Part of a small language model's weights.
Size: width 192, 4 heads of 32, MLP 768 ReLU, vocabulary 2048, 4M parameters.
Architecture: LayerNorm before each block, learned positions.
Training: a variant of Adam for these matrices, 123M tokens, 7665 steps.
Each number is 50 + 10 x the weight over its row's rms, rounded and kept within 0 to 99. Layers, rows and columns count from 0. The size before them is the row's rms in percent of the matrix's.

# layer 2 MLP down (transposed), 768x192, rms 0.0882, rows 317-335, columns 0-191
129:47 49 47 68 53 78 54 32 41 54 55 57 54 40 45 57 32 36 40 49 59 66 51 72 55 49 50 58 45 63 47 34 58 67 51 56 39 58 56 45 39 71 33 48 52 50 51 35 62 41 34 48 32 52 52 30 46 45 32 32 49 52 47 47 59 44 37 48 51 31 59 51 64 65 48 42 60 54 45 34 56 50 31 37 58 66 47 43 49 43 58 52 47 44 41 40 38 55 59 52 50 54 53 59 68 46 41 47 44 40 44 46 38 45 40 58 46 59 53 44 49 54 53 50 69 56 56 44 64 52 57 55 56 45 45 26 54 60 41 38 81 45 44 52 70 57 45 44 42 53 50 40 61 54 39 72 58 41 36 35 51 55 67 53 64 33 50 59 34 60 37 49 56 59 46 50 43 55 57 55 34 62 50 49 61 63 59 45 48 43 51 58
027:51 36 40 46 42 62 59 28 55 39 57 55 58 48 57 38 49 51 39 42 52 41 59 30 37 38 55 50 58 55 48 49 43 47 46 62 35 40 84 55 39 52 64 53 63 37 52 50 67 55 53 62 36 48 50 54 51 48 48 50 40 35 46 29 75 43 49 56 58 62 38 56 62 57 51 47 57 52 60 49 39 43 45 63 41 55 52 44 38 27 45 72 60 48 50 53 64 50 54 60 35 51 50 57 40 51 46 76 55 50 60 37 31 57 41 46 44 45 70 43 55 34 55 55 39 39 36 47 47 44 40 49 51 59 41 46 44 44 57 59 48 55 34 58 49 39 49 55 48 45 59 51 71 54 50 41 44 60 49 68 51 37 55 45 56 55 56 43 49 40 64 37 45 67 51 34 50 74 55 47 50 47 50 44 61 59 19 32 48 53 54 60
093:28 58 57 39 52 50 39 34 45 48 56 45 49 40 56 56 50 64 31 44 61 61 52 59 62 48 42 56 67 46 55 42 48 29 63 53 29 50 51 51 35 49 41 59 53 36 67 49 57 57 55 16 49 52 53 55 58 43 32 50 48 40 47 55 59 49 49 54 35 60 65 53 42 64 58 35 46 52 36 57 28 54 60 52 58 57 65 58 42 47 50 74 49 49 66 54 59 53 11 54 48 34 44 34 54 64 37 49 48 50 47 57 45 62 60 47 50 41 43 48 38 47 61 44 54 61 40 52 57 65 49 49 51 47 40 57 53 55 51 48 53 46 49 64 55 63 45 34 58 42 53 69 48 53 46 37 54 54 44 43 55 59 50 37 53 44 38 47 42 58 65 46 41 54 38 61 59 50 38 48 50 52 39 57 70 42 70 39 58 73 68 47
130:66 54 52 57 41 57 60 61 62 46 57 32 63 35 56 58 34 41 44 39 63 50 53 42 41 49 36 35 47 37 54 59 51 45 57 57 58 63 25 47 57 56 40 60 55 48 53 66 66 33 38 52 49 38 37 43 58 60 57 47 48 38 46 48 35 50 46 37 53 68 66 41 45 62 29 44 37 49 49 67 48 45 63 48 41 57 41 52 51 62 48 62 40 60 59 54 57 66 69 44 61 60 48 42 42 48 38 62 39 55 59 52 45 52 27 44 62 48 46 34 35 56 59 46 53 63 53 49 66 51 41 49 57 55 51 32 55 49 51 47 42 59 51 62 43 48 64 51 50 55 47 67 75 51 50 40 56 43 46 37 50 57 44 74 45 59 57 50 57 34 54 42 47 34 27 44 75 59 45 48 48 37 77 40 60 47 46 46 46 56 40 59
108:48 45 59 62 61 63 26 48 66 45 55 49 46 57 67 41 55 44 56 41 47 45 55 55 29 24 61 67 50 52 50 49 63 44 58 56 31 51 42 33 42 52 47 57 65 42 54 48 59 39 44 54 60 48 50 55 56 49 50 42 42 61 52 59 50 51 32 39 53 48 59 28 41 50 42 51 59 56 49 42 35 57 61 38 47 53 53 48 42 66 46 41 50 50 54 58 57 61 36 36 39 68 53 56 62 53 34 72 36 34 67 38 66 46 47 50 44 53 39 47 68 68 56 57 65 43 47 56 53 45 49 44 65 33 44 52 58 26 47 57 51 39 44 54 34 50 48 51 47 60 57 63 48 51 54 58 38 31 31 54 64 45 48 72 57 56 51 36 36 46 35 53 46 37 49 59 58 48 67 61 53 40 64 67 42 53 53 38 36 42 68 49
108:59 46 54 57 62 66 55 27 50 34 27 53 56 53 55 42 43 64 53 54 55 51 46 51 49 31 37 60 55 32 51 70 53 56 52 64 51 53 54 47 43 49 49 49 58 54 51 52 57 43 50 46 40 53 36 52 56 54 56 56 42 50 61 37 41 55 38 51 46 60 65 55 45 47 52 54 42 46 56 63 42 57 64 43 37 49 53 68 40 65 67 80 38 37 56 39 71 38 40 38 65 40 58 45 57 45 35 56 59 54 49 55 49 58 56 62 46 42 30 50 39 44 75 50 40 49 49 47 49 33 28 37 43 52 44 55 59 36 49 51 58 56 41 62 51 63 72 42 66 60 47 65 50 38 28 36 52 33 52 57 68 32 43 45 55 43 45 60 29 48 53 55 54 36 57 59 52 44 52 48 51 32 48 38 45 49 65 54 66 50 57 49
046:50 57 52 35 54 56 53 45 61 56 55 46 33 66 49 60 48 57 50 49 59 47 66 52 51 73 57 45 41 43 48 55 45 42 71 51 31 43 64 50 53 56 47 40 65 53 51 35 44 55 50 57 48 40 50 53 46 51 57 53 62 46 39 40 68 53 40 74 83 50 33 66 53 37 48 35 59 64 45 60 59 49 59 55 57 50 53 45 25 61 55 53 59 35 50 48 55 57 41 67 57 49 52 59 48 52 47 57 56 50 37 45 39 46 55 43 62 46 57 40 45 41 48 55 42 48 42 55 58 41 57 53 77 38 51 42 38 43 43 39 52 42 36 43 44 25 43 58 47 41 44 44 56 48 41 34 51 46 39 57 54 58 65 51 58 62 51 40 50 67 39 59 51 38 56 04 36 40 56 46 45 55 43 49 58 57 37 44 54 68 49 56
033:50 53 45 54 54 34 53 50 53 46 49 60 40 42 48 50 35 63 44 49 56 57 55 64 51 59 38 54 45 40 50 39 41 38 36 49 47 57 55 60 50 49 42 34 33 42 49 48 57 40 50 42 37 58 68 59 58 45 65 54 56 75 28 42 56 54 53 57 66 44 38 52 49 41 58 37 55 50 55 41 58 42 43 43 57 44 52 53 47 42 37 57 49 45 51 50 59 45 49 60 38 50 30 34 56 38 55 79 46 56 50 54 52 54 63 58 46 57 50 55 38 59 61 49 80 55 59 51 50 48 45 37 63 60 59 63 54 51 63 49 54 78 49 64 43 76 48 50 30 28 44 38 52 69 65 55 57 38 37 60 50 55 51 41 34 49 50 47 53 42 57 46 50 57 50 31 68 50 46 86 59 45 40 45 38 56 53 50 48 35 63 50
122:51 52 20 39 65 47 51 50 53 20 52 36 57 29 51 45 54 45 37 48 52 58 47 45 46 51 44 36 52 36 39 54 51 51 63 50 48 32 50 57 42 52 48 49 46 41 65 62 53 54 44 48 57 43 50 46 68 51 42 59 40 45 27 61 57 61 65 47 61 50 49 52 58 33 47 50 49 58 32 47 57 54 42 34 45 70 50 57 59 46 56 64 38 36 57 44 47 51 52 70 56 63 48 32 46 48 54 59 57 35 56 54 50 50 55 47 54 32 46 65 62 60 52 47 54 50 65 63 53 56 30 43 56 59 62 51 57 40 51 43 32 56 87 50 54 51 57 35 76 46 57 36 48 41 52 56 33 52 71 54 52 57 39 57 38 25 51 65 59 45 58 48 45 55 42 42 42 60 60 47 45 59 53 51 55 48 66 42 48 52 61 44
110:52 42 39 57 46 41 62 41 80 50 47 44 61 49 46 65 50 52 47 31 62 40 53 54 42 39 53 52 44 76 56 53 69 39 40 59 54 54 64 55 42 24 66 38 51 37 52 49 62 57 54 64 45 49 38 58 51 61 58 55 42 60 42 52 62 50 37 49 53 51 48 40 44 51 46 57 50 41 64 47 24 43 74 61 57 53 50 51 64 55 38 51 35 36 66 74 51 45 49 40 59 47 56 45 36 58 51 46 57 45 48 42 57 49 40 56 53 40 50 36 45 45 42 41 56 42 56 46 43 52 56 53 60 44 32 62 41 43 52 79 52 43 44 36 48 44 38 46 62 45 74 61 53 55 45 53 57 43 60 46 42 64 47 35 47 58 66 32 58 36 44 41 53 63 55 45 57 49 41 71 51 55 47 48 43 59 29 59 67 31 46 43
136:62 46 42 49 62 47 68 53 62 56 46 48 38 50 54 46 39 49 46 49 34 51 40 54 56 57 49 60 72 42 61 63 55 53 58 40 49 46 47 61 51 46 71 53 44 61 61 28 41 46 75 55 55 51 42 49 31 49 47 35 53 50 67 53 51 56 53 56 35 70 55 44 64 52 51 46 39 49 42 55 58 44 54 56 37 53 44 64 57 50 60 62 43 59 28 53 51 51 63 44 60 61 45 65 56 56 40 38 49 50 44 53 52 35 40 45 48 50 36 51 41 42 44 59 26 47 41 48 74 35 44 60 67 42 50 58 42 30 40 49 37 54 32 49 49 60 70 38 43 65 33 50 45 37 49 47 45 51 59 33 58 43 46 53 72 54 49 68 40 33 50 42 43 33 55 78 46 46 63 31 46 51 57 55 47 56 53 47 47 35 50 65
126:33 38 59 62 55 46 56 55 55 49 64 58 54 54 53 56 46 39 50 61 42 56 54 72 39 40 56 43 61 52 61 48 41 31 57 36 58 54 53 50 31 66 56 51 68 46 58 39 75 51 76 54 59 57 66 48 29 46 56 48 61 52 41 53 44 64 38 47 43 59 35 37 51 49 34 43 50 63 44 59 41 50 37 52 51 57 46 53 41 38 48 59 43 57 48 62 63 48 64 45 44 57 55 45 50 60 44 49 41 46 63 33 41 62 82 46 31 43 48 43 53 63 47 58 49 49 50 41 64 39 45 37 44 53 45 56 65 52 53 43 42 37 56 55 58 45 51 32 32 52 43 39 54 60 42 48 41 55 44 48 53 58 58 45 61 67 32 44 67 54 44 63 42 50 42 36 51 62 45 28 54 41 25 62 41 35 42 50 70 48 62 62
142:65 48 50 41 54 40 62 47 71 37 60 51 65 52 63 50 49 41 46 46 44 52 41 48 57 63 39 64 47 39 50 48 46 40 56 54 51 45 59 50 39 65 53 46 51 50 34 61 44 47 56 48 55 45 63 45 62 22 58 47 61 31 63 48 40 56 71 26 71 61 46 48 41 59 40 46 43 46 60 36 60 47 59 60 64 46 45 53 59 42 45 43 31 64 55 53 38 58 52 40 68 61 52 62 45 65 59 53 21 42 51 46 45 55 50 41 41 49 33 44 52 61 34 62 53 55 41 55 42 44 61 65 67 50 48 35 47 60 34 34 50 55 41 50 51 24 62 37 47 48 69 54 53 44 45 62 57 42 41 50 47 51 51 61 44 35 53 47 54 45 50 62 55 60 57 26 50 42 45 66 68 52 49 65 48 51 47 58 31 55 38 40
124:44 46 56 53 60 54 58 68 45 50 42 62 58 39 54 30 62 49 41 58 40 43 61 37 55 52 40 65 70 43 44 48 39 54 40 72 36 37 41 51 45 39 65 38 55 61 58 48 71 49 60 41 82 64 41 66 48 30 49 59 36 49 48 48 49 58 37 48 52 62 59 46 41 51 47 43 56 58 41 42 69 53 55 71 44 39 50 50 38 45 52 61 62 53 57 52 54 54 63 58 29 52 61 59 56 43 46 52 53 54 44 53 50 60 50 57 32 62 67 49 46 43 45 56 41 28 56 57 68 36 48 48 55 62 35 39 47 36 54 52 42 51 47 29 63 49 53 36 40 47 47 57 44 55 53 51 41 22 54 44 48 46 39 57 54 46 49 52 61 50 48 55 47 53 65 60 50 47 47 60 30 52 53 40 63 62 38 67 28 35 46 39
126:43 59 43 56 47 51 43 77 51 53 31 54 61 57 59 66 32 47 53 42 43 47 56 31 66 56 38 58 43 61 42 44 47 44 57 44 43 67 63 42 63 59 71 41 39 65 48 57 50 38 57 38 40 60 55 39 39 61 65 67 43 48 47 62 58 27 36 47 46 37 50 23 54 54 77 46 58 62 49 48 62 44 39 53 57 62 57 61 37 53 59 35 62 43 37 58 54 65 58 48 68 49 46 41 46 54 39 52 54 53 52 29 59 54 31 49 42 45 54 53 53 37 40 47 49 36 52 37 57 33 54 42 50 58 60 58 43 57 54 65 28 51 51 53 55 47 40 47 53 53 46 54 48 74 46 45 59 52 58 44 48 62 41 39 44 60 57 65 43 60 33 29 53 47 55 68 52 63 54 58 45 36 45 49 39 53 50 50 45 56 39 49
113:39 42 53 40 60 60 42 43 56 57 52 36 66 47 53 49 47 59 62 68 41 57 56 43 62 37 50 51 51 69 54 52 42 51 65 62 29 62 58 49 43 35 62 64 68 50 55 59 56 36 51 43 49 55 53 56 43 30 44 47 42 55 60 38 49 47 49 42 53 42 62 42 64 64 49 44 58 47 47 48 60 33 57 54 48 40 53 65 57 64 52 29 27 65 53 65 40 50 50 52 57 55 50 38 55 52 30 50 56 35 24 55 57 59 71 41 42 40 46 58 53 41 50 57 48 20 45 42 52 40 53 52 55 77 41 54 62 51 48 32 37 46 57 58 49 40 34 40 58 48 37 40 69 50 59 60 51 53 39 51 55 35 39 52 30 46 68 56 41 50 58 33 61 64 55 48 52 54 47 40 71 48 48 38 58 47 65 53 60 53 49 46
112:44 46 56 54 54 48 49 67 44 54 65 39 63 51 59 48 50 70 45 31 33 45 61 37 56 56 64 67 76 50 43 66 37 57 48 36 32 15 46 40 62 29 60 41 65 47 32 54 53 46 33 42 61 45 51 39 52 63 55 51 55 49 43 56 54 59 61 68 52 54 44 45 59 57 59 55 53 44 29 40 51 58 44 65 55 53 50 66 49 50 50 39 47 60 56 49 42 52 52 53 56 32 37 42 58 42 30 37 59 50 52 55 64 42 39 40 40 46 41 39 64 60 65 50 65 49 53 50 64 56 43 46 49 56 54 55 58 51 49 36 69 35 46 66 52 56 60 43 72 45 51 46 50 37 54 67 49 40 46 50 45 36 53 62 57 46 43 47 43 43 71 53 24 56 51 59 51 44 45 47 44 46 44 36 58 55 54 42 49 35 59 48
091:53 44 38 47 49 39 38 45 39 75 51 40 53 66 61 41 53 48 43 49 50 51 58 47 37 41 48 45 62 54 49 54 45 48 42 23 52 43 57 48 52 59 46 34 58 36 49 55 55 49 38 32 24 55 31 68 58 53 16 69 42 54 56 59 54 73 44 54 50 62 33 51 46 64 65 50 37 63 59 48 50 40 41 47 44 48 68 50 62 38 37 53 43 58 53 50 49 58 44 33 54 54 54 70 48 42 51 59 61 47 33 49 53 52 39 57 50 32 37 50 57 38 59 57 47 50 35 47 51 71 67 47 64 59 51 54 60 50 54 60 51 56 51 43 50 43 58 33 62 39 38 40 55 52 56 36 46 46 40 71 53 58 38 38 47 68 58 61 51 57 48 56 29 55 42 59 58 56 65 45 45 40 55 46 58 50 47 63 48 67 55 61
102:61 35 48 50 60 57 46 54 50 67 60 32 47 65 53 62 49 62 59 59 45 42 50 57 72 39 49 46 49 50 41 39 51 47 36 31 40 41 40 53 68 44 52 52 46 45 48 45 60 45 46 47 49 56 57 53 47 41 67 60 43 63 52 44 36 59 41 34 36 34 53 49 58 57 46 45 66 54 37 58 53 28 62 59 42 34 74 72 52 51 58 60 60 67 41 63 45 47 37 59 66 50 61 55 53 46 42 74 27 49 41 50 61 48 44 25 49 63 46 50 62 30 52 40 27 75 36 56 44 37 49 50 52 54 49 44 48 51 39 45 51 53 49 39 42 50 54 62 53 53 50 51 48 40 39 65 34 42 39 41 42 46 49 55 67 58 67 62 38 56 52 50 49 57 47 53 46 65 49 42 52 56 60 44 39 36 45 57 53 43 46 72
# layer 2 MLP up, 768x192, rms 0.094, rows 318-335, columns 0-191
043:50 38 46 46 37 38 49 56 52 38 40 51 40 51 52 46 45 54 57 48 49 49 48 44 41 53 47 70 52 55 46 48 35 53 44 57 65 43 69 37 59 52 50 22 62 40 74 43 45 41 52 57 45 46 51 44 38 48 68 75 41 36 53 45 46 61 41 22 23 42 43 42 57 27 54 61 40 43 65 65 44 39 57 55 51 54 50 47 40 55 40 46 58 38 42 52 60 41 78 48 50 35 48 57 35 27 67 39 50 55 44 36 39 47 63 48 42 56 46 30 49 50 49 52 51 34 44 37 59 36 45 38 47 66 56 58 46 47 51 46 54 57 40 53 54 52 45 56 43 56 21 54 49 43 46 55 47 43 34 56 47 48 45 63 55 58 42 56 45 61 55 46 45 46 67 53 51 55 48 41 63 29 52 54 48 46 43 71 45 60 40 66
101:58 43 44 47 48 34 48 62 42 39 44 23 30 44 50 55 53 34 51 32 37 55 46 57 39 49 54 51 63 56 72 51 55 53 32 53 55 56 56 50 56 45 63 38 42 53 62 44 44 34 63 56 53 47 45 37 37 40 53 56 64 49 24 49 41 70 46 36 33 51 39 38 34 39 53 49 45 58 58 58 66 31 56 46 42 46 38 44 55 44 50 45 58 70 41 59 47 42 54 45 50 68 60 43 49 36 66 36 44 52 65 41 60 53 39 49 51 55 35 58 70 54 51 60 41 58 44 50 51 31 42 48 68 45 55 31 50 48 38 50 52 64 61 35 42 56 49 53 54 53 52 45 27 38 46 59 54 50 58 39 37 48 40 61 65 52 48 45 49 42 30 55 51 49 61 63 39 49 42 59 68 35 60 67 42 40 41 58 40 58 59 55
127:62 36 26 62 61 51 54 52 31 58 46 17 45 45 48 48 48 59 62 43 49 40 51 42 42 51 49 58 50 53 50 63 48 51 58 61 54 54 47 35 73 44 51 53 37 43 49 47 43 39 42 46 71 42 40 44 48 52 64 56 46 43 34 53 47 62 41 39 36 43 52 45 44 53 54 48 39 44 38 51 44 50 49 40 39 39 48 57 30 53 58 46 46 59 58 47 34 64 56 48 50 56 66 35 40 52 50 46 41 78 42 35 39 55 42 50 37 40 55 45 57 43 35 55 78 60 59 31 43 60 49 50 67 64 48 50 50 32 71 37 47 40 63 59 58 41 47 52 44 46 53 49 55 36 52 68 62 70 52 46 58 49 44 53 41 45 46 42 53 68 43 59 34 51 62 53 53 59 57 43 53 51 35 81 56 38 43 44 51 67 50 56
114:45 50 61 55 63 33 49 40 59 51 43 64 44 60 52 51 38 30 64 45 38 48 62 50 46 76 44 55 51 47 69 75 38 51 46 53 42 42 56 64 49 61 54 39 47 42 54 46 44 45 67 50 46 54 32 46 31 54 52 41 40 38 64 60 51 57 32 39 46 37 53 61 42 49 41 50 37 49 66 33 35 44 54 34 47 49 65 21 47 61 54 40 41 48 44 48 23 58 55 45 47 58 60 52 60 28 73 51 27 45 55 44 60 58 44 44 41 36 55 44 45 50 42 61 52 67 72 36 53 49 40 32 65 47 45 47 51 49 62 47 46 52 53 44 66 50 50 45 53 52 60 48 50 41 51 38 55 40 33 53 59 62 48 45 50 53 70 35 42 62 29 49 63 49 48 58 41 46 52 40 68 56 53 50 49 61 53 44 46 47 47 56
105:59 25 62 52 51 54 55 55 52 35 48 50 46 40 62 45 47 60 44 60 69 60 56 50 39 46 45 54 24 51 47 72 49 61 37 44 50 31 57 49 68 44 58 37 35 57 57 53 34 41 48 43 49 54 44 30 64 50 42 57 44 45 46 57 45 50 47 38 42 37 44 49 48 44 53 56 32 45 61 45 44 48 38 36 43 59 57 50 54 48 40 32 67 51 47 55 56 51 59 44 56 51 55 39 42 50 50 58 30 34 48 37 46 60 71 48 66 54 41 63 63 58 50 60 51 42 25 45 31 39 40 40 60 71 69 42 49 42 61 40 59 34 30 54 35 65 35 55 51 65 54 49 32 48 47 53 47 39 66 46 63 50 54 36 42 50 63 53 50 63 46 57 54 44 59 52 45 75 54 42 57 37 70 53 46 49 51 52 51 64 53 50
051:36 38 39 56 55 38 41 49 42 41 41 33 39 37 47 54 29 55 44 53 77 69 51 44 47 37 43 62 46 43 41 69 41 46 35 64 61 51 58 57 52 41 52 56 29 53 58 34 41 35 59 47 50 42 46 38 40 46 58 53 41 54 58 60 53 41 45 26 46 34 43 46 46 51 43 46 39 41 61 56 52 70 51 22 35 45 49 52 46 45 43 43 57 47 50 53 52 46 67 50 40 63 44 46 43 35 48 24 39 56 66 34 35 37 62 49 38 63 60 33 46 59 44 55 52 60 48 36 37 54 36 39 50 62 57 55 39 38 49 77 41 59 55 54 60 60 50 55 54 45 52 54 29 56 64 51 49 51 39 45 35 35 54 61 59 48 45 48 39 60 46 42 35 61 56 48 40 58 45 51 53 31 58 54 58 43 55 49 46 42 55 46
037:37 55 38 45 56 53 38 37 54 50 49 51 37 47 45 57 41 46 63 38 64 73 56 59 63 34 30 59 40 48 45 55 32 42 40 66 59 52 56 55 63 40 54 42 73 45 52 47 30 45 68 53 54 40 52 36 43 51 65 48 53 49 51 59 51 44 52 35 27 32 40 65 44 47 42 50 52 46 38 50 35 46 41 37 51 49 45 52 32 53 38 56 64 45 58 40 42 58 81 42 50 46 24 35 59 57 59 35 52 63 52 41 36 43 61 64 54 53 57 48 59 67 48 71 61 53 51 54 48 45 43 59 70 42 54 45 64 42 66 49 63 43 48 59 50 45 36 55 54 56 53 49 41 55 68 47 64 53 54 44 48 55 48 59 48 59 52 51 49 39 43 57 47 54 52 70 61 56 46 50 60 48 61 73 65 37 39 54 35 41 47 40
116:46 45 61 73 42 38 50 45 68 53 53 37 49 56 44 59 51 53 45 42 50 57 74 49 59 53 62 53 43 40 50 63 44 43 33 50 45 62 51 40 50 30 77 45 39 59 38 49 44 44 56 52 61 64 39 45 46 49 53 40 61 54 59 68 44 47 44 47 33 45 34 57 35 57 55 47 55 64 62 41 44 52 55 45 37 49 42 48 57 27 60 43 40 64 49 32 32 52 58 26 59 50 49 29 37 48 53 21 47 54 40 42 43 30 43 47 53 51 51 36 57 55 67 38 76 60 34 54 32 56 41 51 58 49 45 49 47 39 40 51 43 39 50 46 58 45 54 46 51 58 55 54 55 34 63 62 52 52 59 46 45 55 39 61 45 56 42 52 43 43 47 73 49 28 51 58 54 42 58 44 65 37 44 45 49 34 40 51 51 50 53 32
114:47 50 41 28 64 40 37 59 42 48 37 34 47 40 52 50 43 55 42 57 50 44 39 51 53 55 60 53 47 43 53 48 58 58 51 61 48 69 67 38 49 43 56 55 64 62 41 42 35 46 56 64 64 40 53 49 43 64 44 50 41 55 51 61 37 48 61 48 53 47 46 49 37 34 44 47 49 52 53 57 43 75 44 47 45 49 52 65 50 50 48 29 62 41 47 36 45 52 59 65 53 38 34 41 56 57 36 54 57 52 38 44 65 40 30 44 42 52 48 58 35 53 42 43 49 44 42 48 32 45 57 50 63 43 67 61 60 21 62 30 69 47 48 50 31 49 56 46 58 70 62 50 44 38 62 52 67 71 59 44 34 49 42 79 46 51 37 73 48 43 62 59 47 36 64 55 50 49 56 42 45 28 39 54 47 47 40 56 55 50 59 52
116:71 47 40 36 42 56 52 52 38 45 52 57 46 47 67 57 50 46 52 53 33 53 53 50 60 52 52 47 40 52 57 56 58 53 52 45 55 50 52 48 39 60 60 53 41 55 44 37 49 72 65 64 39 65 32 36 44 41 52 53 56 48 40 54 45 64 72 39 42 34 48 34 51 28 54 54 36 55 68 72 36 32 54 42 49 51 44 43 75 61 52 36 54 58 56 56 38 40 60 36 44 66 65 47 49 50 43 44 52 60 39 39 31 45 49 41 33 52 38 64 55 49 34 60 71 57 52 52 56 66 58 46 48 51 66 48 58 49 50 35 59 70 39 56 39 59 34 55 28 42 64 44 43 50 51 70 58 52 38 37 38 57 51 71 51 48 51 54 46 47 52 70 65 56 49 51 42 35 45 45 46 49 59 39 42 47 44 40 40 49 66 43
114:47 46 46 59 38 54 45 53 45 44 35 51 40 46 51 53 47 59 70 40 53 41 65 45 52 36 43 36 40 49 49 78 41 46 51 75 33 54 50 50 43 75 62 33 44 36 59 37 35 52 60 34 47 47 46 54 38 56 47 48 60 46 65 56 42 40 51 45 44 29 42 57 68 31 45 49 53 57 62 43 43 42 46 60 45 43 46 49 41 40 47 45 49 59 49 47 51 45 62 38 60 53 41 59 46 46 57 46 45 67 56 33 54 37 77 65 28 34 72 43 47 65 54 50 50 44 51 30 58 51 45 63 60 55 56 67 67 46 35 61 43 36 51 34 58 60 46 53 59 58 36 66 43 39 46 39 50 29 48 58 50 35 50 46 54 57 44 64 45 59 46 60 45 57 58 55 39 53 57 38 51 45 49 52 46 50 68 32 36 58 52 45
120:59 39 50 44 45 58 53 64 45 50 55 57 56 49 60 59 40 51 62 56 50 44 53 36 40 39 51 52 37 55 44 45 47 55 55 47 36 60 50 54 39 63 67 55 47 37 54 40 23 47 62 51 50 46 46 41 46 56 58 36 54 35 36 54 59 51 31 38 37 40 39 46 57 38 46 55 41 28 50 72 50 45 41 52 32 54 51 41 65 19 52 37 58 55 56 50 28 56 60 45 35 65 33 54 54 46 46 46 47 53 57 35 53 38 66 49 67 60 71 63 50 51 47 51 53 45 55 42 37 39 45 42 52 34 67 63 44 29 49 34 50 74 49 55 42 55 41 37 51 45 45 54 37 51 54 55 58 57 63 33 62 41 52 73 49 62 42 40 57 57 57 59 34 57 51 52 49 53 56 35 67 39 51 59 67 54 45 38 56 60 52 46
118:70 57 51 52 48 74 51 32 62 65 41 48 41 52 50 41 36 58 54 53 51 32 34 41 40 41 44 62 41 57 66 53 57 41 30 51 47 49 40 49 47 41 45 56 43 62 62 43 48 44 42 49 54 48 50 22 44 35 56 45 42 49 50 36 49 48 42 48 44 59 33 56 51 45 51 52 46 58 54 54 48 34 56 44 39 47 70 64 46 68 45 34 62 58 35 44 54 66 58 36 67 52 55 30 50 52 54 51 56 64 33 37 40 43 54 57 39 57 56 71 46 67 67 48 50 47 48 37 60 40 45 55 56 60 43 54 46 57 27 38 44 55 54 41 34 61 41 58 42 59 47 70 42 45 64 38 56 60 49 49 66 57 66 42 40 53 35 50 39 43 58 45 49 37 66 80 54 54 40 40 56 66 51 45 47 44 64 51 48 46 47 49
117:67 56 43 42 65 36 46 54 37 58 53 42 41 49 57 57 47 44 70 39 57 54 56 37 43 49 43 42 52 23 65 54 62 43 48 50 70 35 58 45 44 59 70 42 51 54 57 32 45 47 43 41 50 38 41 52 22 27 39 51 44 43 46 65 40 45 46 37 41 46 50 33 34 36 49 45 49 59 49 60 37 39 45 50 56 56 60 32 60 46 57 45 44 49 64 46 54 46 60 47 42 73 60 49 51 36 41 27 51 67 57 53 61 59 47 62 57 50 50 47 45 46 45 46 46 59 67 32 64 68 55 42 59 67 40 45 55 58 57 48 37 59 54 43 40 41 49 51 68 43 48 46 42 39 44 51 49 48 40 51 26 55 59 49 34 45 58 55 55 56 55 57 56 50 75 55 48 46 47 42 35 47 27 56 37 55 63 56 36 40 43 48
109:44 58 35 67 72 42 33 60 54 66 37 38 54 40 56 52 41 54 61 42 58 35 49 42 40 43 59 58 57 50 60 32 59 44 46 71 56 47 59 39 30 28 52 60 35 44 60 35 60 53 45 56 57 40 56 50 47 48 36 56 34 64 52 52 39 67 42 44 53 52 52 53 38 53 50 48 26 58 51 52 49 49 39 50 56 38 42 58 54 67 29 37 43 48 54 28 41 44 60 57 54 51 44 52 51 46 29 48 52 49 44 46 52 53 55 66 54 37 44 63 31 49 39 50 49 61 56 18 57 47 53 50 42 52 53 69 49 42 60 46 50 62 39 53 38 51 54 41 42 61 63 46 47 38 52 30 56 67 54 37 50 53 36 50 39 48 29 49 45 51 51 55 54 48 63 48 60 60 48 53 44 46 28 54 62 50 74 44 38 50 47 61
115:47 36 40 47 44 50 65 80 48 49 38 46 46 44 47 47 44 47 61 45 48 45 42 44 38 49 46 47 54 69 51 49 60 62 48 62 42 68 58 49 53 40 59 58 55 52 51 58 25 35 57 47 59 64 52 50 47 23 53 43 60 54 42 47 42 56 60 43 47 54 17 42 65 39 46 51 44 25 56 65 50 32 52 46 57 61 54 45 49 35 53 55 56 73 48 57 56 51 56 48 42 59 44 47 48 38 65 39 54 56 44 47 41 46 61 55 38 50 49 56 63 69 58 46 48 41 70 39 45 57 56 45 40 39 44 57 38 48 40 46 46 61 52 46 36 52 60 55 52 49 21 73 52 52 73 55 45 52 64 45 35 41 46 52 51 70 42 52 49 31 47 46 33 61 49 61 33 48 52 66 64 37 47 46 46 44 56 57 43 33 45 56
096:56 56 67 63 70 53 59 38 57 46 45 35 48 32 61 55 56 55 59 52 38 37 55 62 62 56 31 44 55 47 41 35 56 71 37 44 48 50 63 49 41 36 50 54 24 41 49 44 60 61 60 44 62 65 61 36 63 47 67 64 58 59 43 42 66 58 41 52 40 45 62 52 47 35 52 43 24 58 50 71 43 41 43 57 48 55 58 42 53 37 49 44 45 69 63 62 67 65 59 46 52 48 76 39 45 42 47 31 48 54 61 44 41 47 58 67 34 66 47 50 55 63 47 45 57 44 50 49 42 60 42 51 37 40 53 45 69 57 34 52 51 43 47 62 52 63 50 58 37 53 59 31 55 48 44 46 44 58 58 26 45 53 58 53 40 48 40 46 44 46 48 46 50 52 48 55 35 40 39 56 32 36 42 55 42 47 46 47 48 34 53 59
104:45 59 59 53 44 39 59 39 52 29 43 59 50 49 40 45 26 36 37 58 72 51 52 52 46 44 34 53 55 49 60 48 47 42 31 58 52 58 63 45 30 50 64 67 55 57 38 48 49 56 45 53 53 55 49 49 48 46 54 53 36 41 52 68 53 44 56 45 47 59 56 60 59 30 40 49 40 41 67 48 41 28 48 39 52 58 55 49 41 48 62 50 52 34 60 33 55 43 60 62 56 65 65 50 56 37 24 39 40 47 57 54 54 38 65 69 39 44 61 40 54 60 41 54 40 34 51 35 48 33 57 28 52 65 58 57 62 40 36 66 60 58 54 50 60 56 52 48 56 51 45 43 53 57 52 44 48 41 42 58 49 37 40 77 45 47 48 71 49 47 56 35 52 51 52 55 39 40 39 55 40 50 48 58 72 47 62 36 40 55 29 52